From a checkpoint of a small transformer trained on Wikipedia.
Architecture: RMSNorm before each block, rotary positions, no biases in attention or MLP, untied embeddings, capped logits.
Each number is 500 + 50 x the weight over the matrix's rms, rounded and kept within 0 to 999. Layers, rows and columns count from 0. Numbers have three digits each.

# layer 3 MLP down, 224x576, rms 0.0477, rows 133-223, columns 504-575
440497406566442444582437508470558544608480473477489505490551557466524536523500536508549519556460419559590570531509483501438510515520525569562506503604526534536470466499545600443563457503471433535534438463466479554566
504579564511567535457530591428604448569508431545494589522465505444422547475548482450510492440505494557526528556561548527463432524560499488539512525545536470463542557552480445408423501468418515524521555475506503575458
580513608402502495604614417584498483493498504462564517575595568516551483521511553499564488523447580548646469556547488433534568465554507397429437511568461473559463426499555546509534477507588462469486651556544556538516
469448556515468476455465473484541477630508454501542470571451554429502539456552520449403439489469454560526483502486490432490517488589473560510542535458610519527466571498548464449367472526437508446488502441435553509533
510513499503416528483483434542463530407419448545414467477550592458549540579489554600463508561455449475411470576542520524557481525448482551548526517479525488510481534516546610439474552506531505520471474399516458419414
429487398431479594528496534509483535547501450542517474534452507527564518588464548504509449518480471536515485436551520514438424531446435476521538529537534496424474508431485481485534546492485489560515513446439504473514
443467494512470436472360505455541394431363546444474533492499500517536474497458478578479483539575361523503477490526414429474500491535561464451506513440533508511495531452544374585482535453430560428453505461472634525554
587496447532515544453550541538474557520569427504490512599528518466561562510555513501493488526518357491485529397537531541469585523517583590410543503516558465532451511546475503548465496386553471434621484473533449554465
466510493522536445492517509501521566550504448559515493500473556474557526565577553535537542565579499496564506594512479509452502462461444521570394409389429540526512546481505517473479472474443655598474469609561455478479
491508574438472496473523485510483448483582449510538554519461424515436518499473576439553446538552468437545453466535510523412464601507530573465491521430447501512552524427485463571473534458512503526573558542543563499581
524548473530545572497574520549483554490492484488452537500478541563570499416515524570505522553619490479535434500573475550458549522448476518443555461547490534540468565428521524422476534513516530499506422414530502525490
477500515429495589554495564539461500475491469544526457503541505504562458398531487445488468513554473441479527504505527476476469572503448514453465479505520527482475458465440482469471558477514457498524535489426623458553
585457455495553546584558458555477523443506434455431588517602479570513476522508495461413517570575455549546499541454445552586472600546524593424526479479487511487483517394489507555457405496423516541421429582479509563514
524624535572438433554514440539472452476481531501493433423473456489473458529586467441523556398449467513463452522491563555552531552512507500518531565518493433551419508494569478490459514529489494510574464432520518486548
516522511529560578457443501491499448505476582521495632442505548506472496465559513487625473535501454549520532480513624557516480507432457574536386467509416499492481542487408407531460520493503465508423471616477533508511
490434439546501458585466466464518393473454480455509527503441475514548569594521492557443479462488542530539556373478523399555490553526423475527517480508539466456566615428496513520466556558444522474542432530480606521530
517520516426552494547487460551500429474584544507559538539495574493452425517482574458492499532523515494488568545434542498509392576484511508471470437532565428530498456515474551469545457501538545489510575484593546477582
437547539467489529482460499517565451493484502504530461535457533460430558473567399449534368598544438495531510495459477560398559545504565534479506499410527469483476510539475526498429532505445472550493544454464464457428
484482456511484567531508552506486468543527429480545549492538478454603494623527520594573471549545487476532523438476494445480456448457606496533445498397387529600428567519528507470522497515511583560582514528537496423590
484471564522527517534598436463596542546526540554469454496442375609443542446451524570498476561438487465489474447456493458465473531602526439564494490414471446579475410484521475466514552526518546463475565483402524503562
570591411466500550600508468499472536409458506517539452481502572483543508549465534535503420458510440518533447576408449532487508384542530504373468567592567468508511466524460450485541470494518531536441587576488474548456
487513565579410444380413473449569478571449560560458447486532539494449547491563561425422554426453507545525525444595532551499604488631510461405440500472444511559561441515443532434462453494474477480479541486455531489547
486499461531543483517419431595464510516466543485561510562458585533544581518534499428493542518398483537507491495452585429501602442496534474506442522519503534498534512467488401478533569520506456472556463513485473551533
484495532563430572470393615506522401595534528553505501523531502528572497513521530527504484471464510565450488462532507489449544544507450528470523531433435552506551563440533346479521544484538522500546310487448534463571
501586443488531530513496512539512463532516532512442450405503477557547542546482500487506470512543588389531503476575416529492555512515549444479508482505558552502565496398592485438483530478624495446446563557599540490464
532509511445465502520474581504512452490522479531587521542473411566374435433489530486530542504593471556433450499493491406535550576531526508466458388437502410417492487409444406487490478500482481468551561522445520461487
468534532400465576517450519529472529530547517514355513467574442570476440493565434572469503462433532453477476479551590404499538535533485449565555505527346464467533517524450421435492519561476538517532481539539512427577
482490524524445538530424464529497450449541477463406489474461519481465451510482510519459567480566502438500528388464465570412442526520555418597477538561597495455485481604476528518553499603467546553543573429450512435488
589465504401550475475433496554435518469467501468527501514540466562516454558461473426521485542527507467496536369424450588548520557513478422545535543492433582538614362520491432450567529525431586528580484529539462398524
489513563545523426451526551520484538432562521554536448533463447641421530451507453525469412428488471508454455536406534474451570420468547402500544488518521466640469490426500478579560452536569498462411556586628394455553
496546522464526545485401486477449499424542474591447443549467515498505516395429513459522543358450462526545516481503520574555496529535569433546440570503508516619530412495560589491572515459493552580570447426504520500440
498461456548470537455451455427479490547522521519511532548403526531504427506543504506486506444528485477517445497462472567527531502503541566550534621484435502487563412549539389464534582532491553438464504461462486615432
504612470459481498554525542471521495472493438572391592433464517419552460448501499511457503488526550481496413553556499436454499588459525500459532476494548406500464445431535475529542480510474619500470471480388364422462
555493471492557550476530418569493549475536479480441475530558510513563488537492426620580415482538474527450360545508549456499519567522412503461375499574509623537438488518512572373532472514569473430471542512437474473469
465609471442475422505437521491436544432537485489493548479504415492502602544539418498455529550523512401493546488519574557549445524539455494609535515528471422517449522436501606514462520564521516462451545497467427504518
504497550563515458554459510458474540489547458574440482514576483466451523527499427518512558431475510453451416500507500384503525485486489523509548547461557463528491470483608514420505568504482501448436553488506539543486
459573495491466543456472584485378465461523566405506531472479573416462508528499475510530510541439500466470575382475388452472385501552619475493565550511517539469580470495413508532424529527485450497492471527504528446545
475552521459458538472516467447463513528526499501504518561575473561505490538507485532541444551408526457521518571455509471458458379511484445524484442545560517513471456590578545478455540441478541461429421469486543425487
419546481557612500406596591525495503529458464542483488475585475496423565482508467568502440441416419512555501537555494517452453576535527498390612531535504475480544450460528519566510471493441473505486566453508530488483
507467481455417460425445571519513515533430529481535475448546442485544459533501594465551457564447518504595591497419469456476504471573581454549549534552470518509484488565390530490466479466551444507551480511498535520545
413491536529506468506437515501376410470504557438504514456507459501559440483459499509531572449544500481528472428515486494532561549423543459525562579544425556482538504460510555470464483512552520503519510445525519522516
410577438572490493477578552491460600507523488483471508505475660488450431460594500463502596534465522501539525517516485567425470669496465468436492520469487431464514424480533490456474379517436557536569465430494468446449
483547445405522486499495550437454489438433548564464565506470504525551507461464500532504496529451486492541517547545517460580499477428518419600545527539532428460488558555495466436382427575544516364497552521474511558535
524529520477491528454469398567545555529571465480488503480481350532548551492453509488397527449547502454486423428562500497521489588585421439450442445474445591481499569507469592430474531396432419485478466397516426419494
453536585490512394477466395567515515512359478499491565437492496587484486489443453476432523518508480526469466549488432446437463490541520591401447468508484482525600411441479467563560478501431509533462532537566509499477
469514473490471494527533539410565546462437516467538561537543459523561453544488614403475353522574460609522462477466520452500560474444554490395536450473624481549415474498487468508509517514499447563506531552540502401556
440541481550513504419567538459508503585548534501466448451376570572403423543546513468520498424479491525544456546441434473492402423484501578550439462624519530461526470533573459519453483514521595450415482507527520548466
544566551490470539497543479456379492486506466554455515572494484488514433524417596515499522517518560514475488451476484475441538497556571541429537463557493520455529616429500499575541458505520541518499537506560519498524
406560519642500453407499508499550512413487539597458481585508542386564542409542577508490495483515529507600409401582452442433442408520544512452436511483498528541414438638488495476479502443465407385567496503499486513488
478486497482516440564543467529450439490491534421532528465503450454467506516480502407478533541473573472535494510481487427677530494476556571446561525511517429657520470493491533539535541485573495545470575432562495589495
488562525534556457521503484570543422400502504482515469549597604524539476515500501467479577503535517490505484496514609523446405487497483532443523436520501529438453524525468554545560598494453579457431455436489411489492
438344580445508493452480495501400486408577427454475553502569477497501512492474483596473466489542472577460483563542488466512564440489495562562467518489574563466456610481531530586460432494453566481481457463452474492470
418555525535470488435505490460491473427422457476475472506459534414485488512542482479453537565452565492502479435451519571433542606492493482440457537506545455513484416481456459416540508545609507489505539495539457538464
536432442614487488539461478515493409536509477509493442483436425402553530624491464541564495448564450518523454491510451474489472477449511535521471453526505430547544453562503544393472582483469535529569519634476561412480
461590545532423582532485517579430487424447495466430473572523434492531471469493576536519552505542405536552512491532481568633476550530632458482533491529433515517459571476557478551479516445621568492485609510498464503495
528543498540448458451464527483510467546497536484486550456478550499451487523485489471500526538522504492487478490535513495433566537497563601504531504523519554433555564364562567483490498474460498481559418457491521504457
472451433586457419447587541510465574478452517468505455502463496467508419487502500620490508495462549553499513462503498489418499443529522423423579502542618451551443439543555523527445448481507451480437427462495498507495
444550506447619431554525486476558480545461542524538459485547549477573461403527510649472561521533571513520437534530547460458614463509537537506476429520439542514569528552589448512443607527529560502548470575388484469541
514485510582441457437533495528411451455477544449504553469417512471558463492504462424444568494520486496524538511475482504415459598460469539465495594464481398475514570522469497579496445564480572477512483439538515391436
490431569558500522563533496541426457514511366540438516558576420501457439490532445561518470451508392419535464440455579529486540464544552466474568551515522494470444411402516437461608504470537426427560544465550495525593
415485520470518458454429505415578431542538569457589544493454512546483459475602444465521499501516489514452544486577481444457449476468566459432478524515390603532481550537394492488513501461510499539504509497503470354456
580444524486467478458595557515394560538456529540409524437497555490474323511590498585551500474489425559525539454521533485534399501556577386434481503489503494557504514468474553521533444454463410452444491422540522494472
420462589420499518478511489529477433557474506467566554508526496495471529460557420442348501562548578565566560538589632522544488589520438480484481523530530374510405528434565513441434434508511558501476460406448518541523
572587549484444523457541614423535509457380507426573572486437423522579478458420593489493604445459568385420529468486527552471483374469382447507514506481457477624464522588430443465500542523506542511533463495531507445527
512579492484574491483392494493552539569486507522464507407391477552522498467423545514401523631595511580481542434502406540484593497503486556462420539528488506417493513465517529532480503500619560490481329555585481463562
544586428514547487606488485527510469460475450451465485508450488423461547409511476439513495596424558427505484526603523558514480552455411490524433472532645563499565483459546440488511504406527559546542466449527447481493
536517455453492535523548496522406459526500489478533526467389515438479498509541519485498514545530497469434514511493479527504461559518523496469468559544530402511518477487509470435445459479569601438457533483479479515539
481455541598475467413457439522453556496533421525593490473513547450521486595534486493525433552512474504432470458449439493576553424434510542508487459377464519454485521475583569506549482465493383475582598473456500473487
542439494500585435472521532437483513501444494472577472420590475475498461580530427435517431533492484505502495555408598580562485461525495538459561499541421483542492560506466546514552470487436500463434614594555533463437
494488548492445424484529511555645462600514508514508539512464504606539479474491566578533438530450510548525576578474519545493498499531584499534501587472574615568443479454483487536441534537573606470514480462531568569514
453506537388519582510436549461538558493496425524492510483514484437485576524462438595513451575469521514500562513541546484448450477554493512564487485528555548502397476572489576530472520544427513508456550409407494530542
516485562424475473437503453674490515534545477486527495437479468500431452428473432527525510507435471566457376419409497475499494555474524390561561591454527489461489517453461436596521632532480515446459466478450585499453
472489503429493459531510430476490490562501478549472398503536518446519538475505602444515553466450434480491432519596484531478470483506545534505523424592483541568388506472455545545523494457497473513542443539564529477524
466520358534504412498469453492475491552584471455592480483438548563482444452525531510517479566549468430487458447496459477476532547490455538501495514461419416534486492536551541610506484440473532433483555496561441442490
519424474432516579589477476504406460475433493487525470478515519538519546491507496568462556440582627407442479443504479466472557479528457414557521455505492526507508473521497374513436458458491473547593524500439511489406
577484560580509458519559565540482415538414486519526499544490492584619554450536454563494484491508484526557586508587562557550544537539473504541515538428459537442585546481525477357578518407516593574429537571556526481610
506439537504550542514577461479489440617545440512478463543428465445523483513481536560561396519433399547596527576439544472581551461543590551503460424551511554606567552455471532508464563448451484554568478531475435524506
477451514462451468514539512505483504536448386497516414417471503627505523461484547496425525462484568586565557568551453569474496502572526529476549504448529536501422502559455471556504433478434511530656535510497564447499
513579505405527539445476445518494596506472427493461546475436478563473525554536494494604498555485545380540492408552528521511517530453487464633489460513467595528502479509513534485513558445565526470448478505556532528509
373508497513418463534509574476446429465596488574559459562433433459482563495560561564461455551556568434534539562585420482568486582497595506579537522464404428469497549555492468486516572376608531481474502558564537455434
487461501597439499491494505530502490482465387513490396490576424502435448431525530485530503513407576578690520465521453508491550489496481502476563530467464433589418470477541407449497514424491462511494533538490422442600
493476579494540621507471454506554502509580566505540452526508422401537510448495486499552488483472516394408457528559501558440484556442495564522510455448493520409524527381517552482478592507575502454482549475516461497449
492575493457518435556443606519504495522419540510505433528580471417486501540511457551447576439489490516478493577494476480559427459455462456524495467445446445443553500540556502413462535545469434551471562571541494494454
533402450516459589492462466475469482512473430583519465496448500472592453528530577501532533511516420462486557538511412527489523476553447546551506449543408534500502545536463519557489480563452509597583368509534585432526
592502516540493545485509466426486448514496512539482455524399576550514440525503528481513503503355536462517435568478567497489541514540461548516504422483557534532355399460489503550512515518584461423541436446474456547477
512584523558494523559459507463459503443459461602443483445508423485482501495522438580492483475557508519463522523522422492532535508619452544509505414549536545521418529485468558457483565533484508500521431428516434561513
462535445577526460450566444492514470522553541481428448491587561539492518564468481514408494496445516452436450493450487580539480506436499473514540508501532446565548490464553510502482565454426486526499471460565452533492
459523443517534588604554508452499453523416521457595523498470439544451496436574562524524558449528521483559525462485499490502439449422484558494509476567619439532530550563503496514532464457586494514470376350619447448474
498571491535444492605452530466500504524510469624452474583500490507502535462530398495494502381388512600471386481499465495483513522410457493511563453470501530454486516561464496562499554518570507450446534550535549457426
410457544561558564550637469512541559391599504431591563455511502565463542531530475567507561493487546491527493494386461467453451504491515517532626450466560369496456466557496366638500500550461405392480547620540525477514
462500403553437536462599420502576489524583529485520476424515488479601506493453479427489446578498487479474417493529476510391369503531536579405492475545505530608473498426466516542488541383489501451486455491540348445513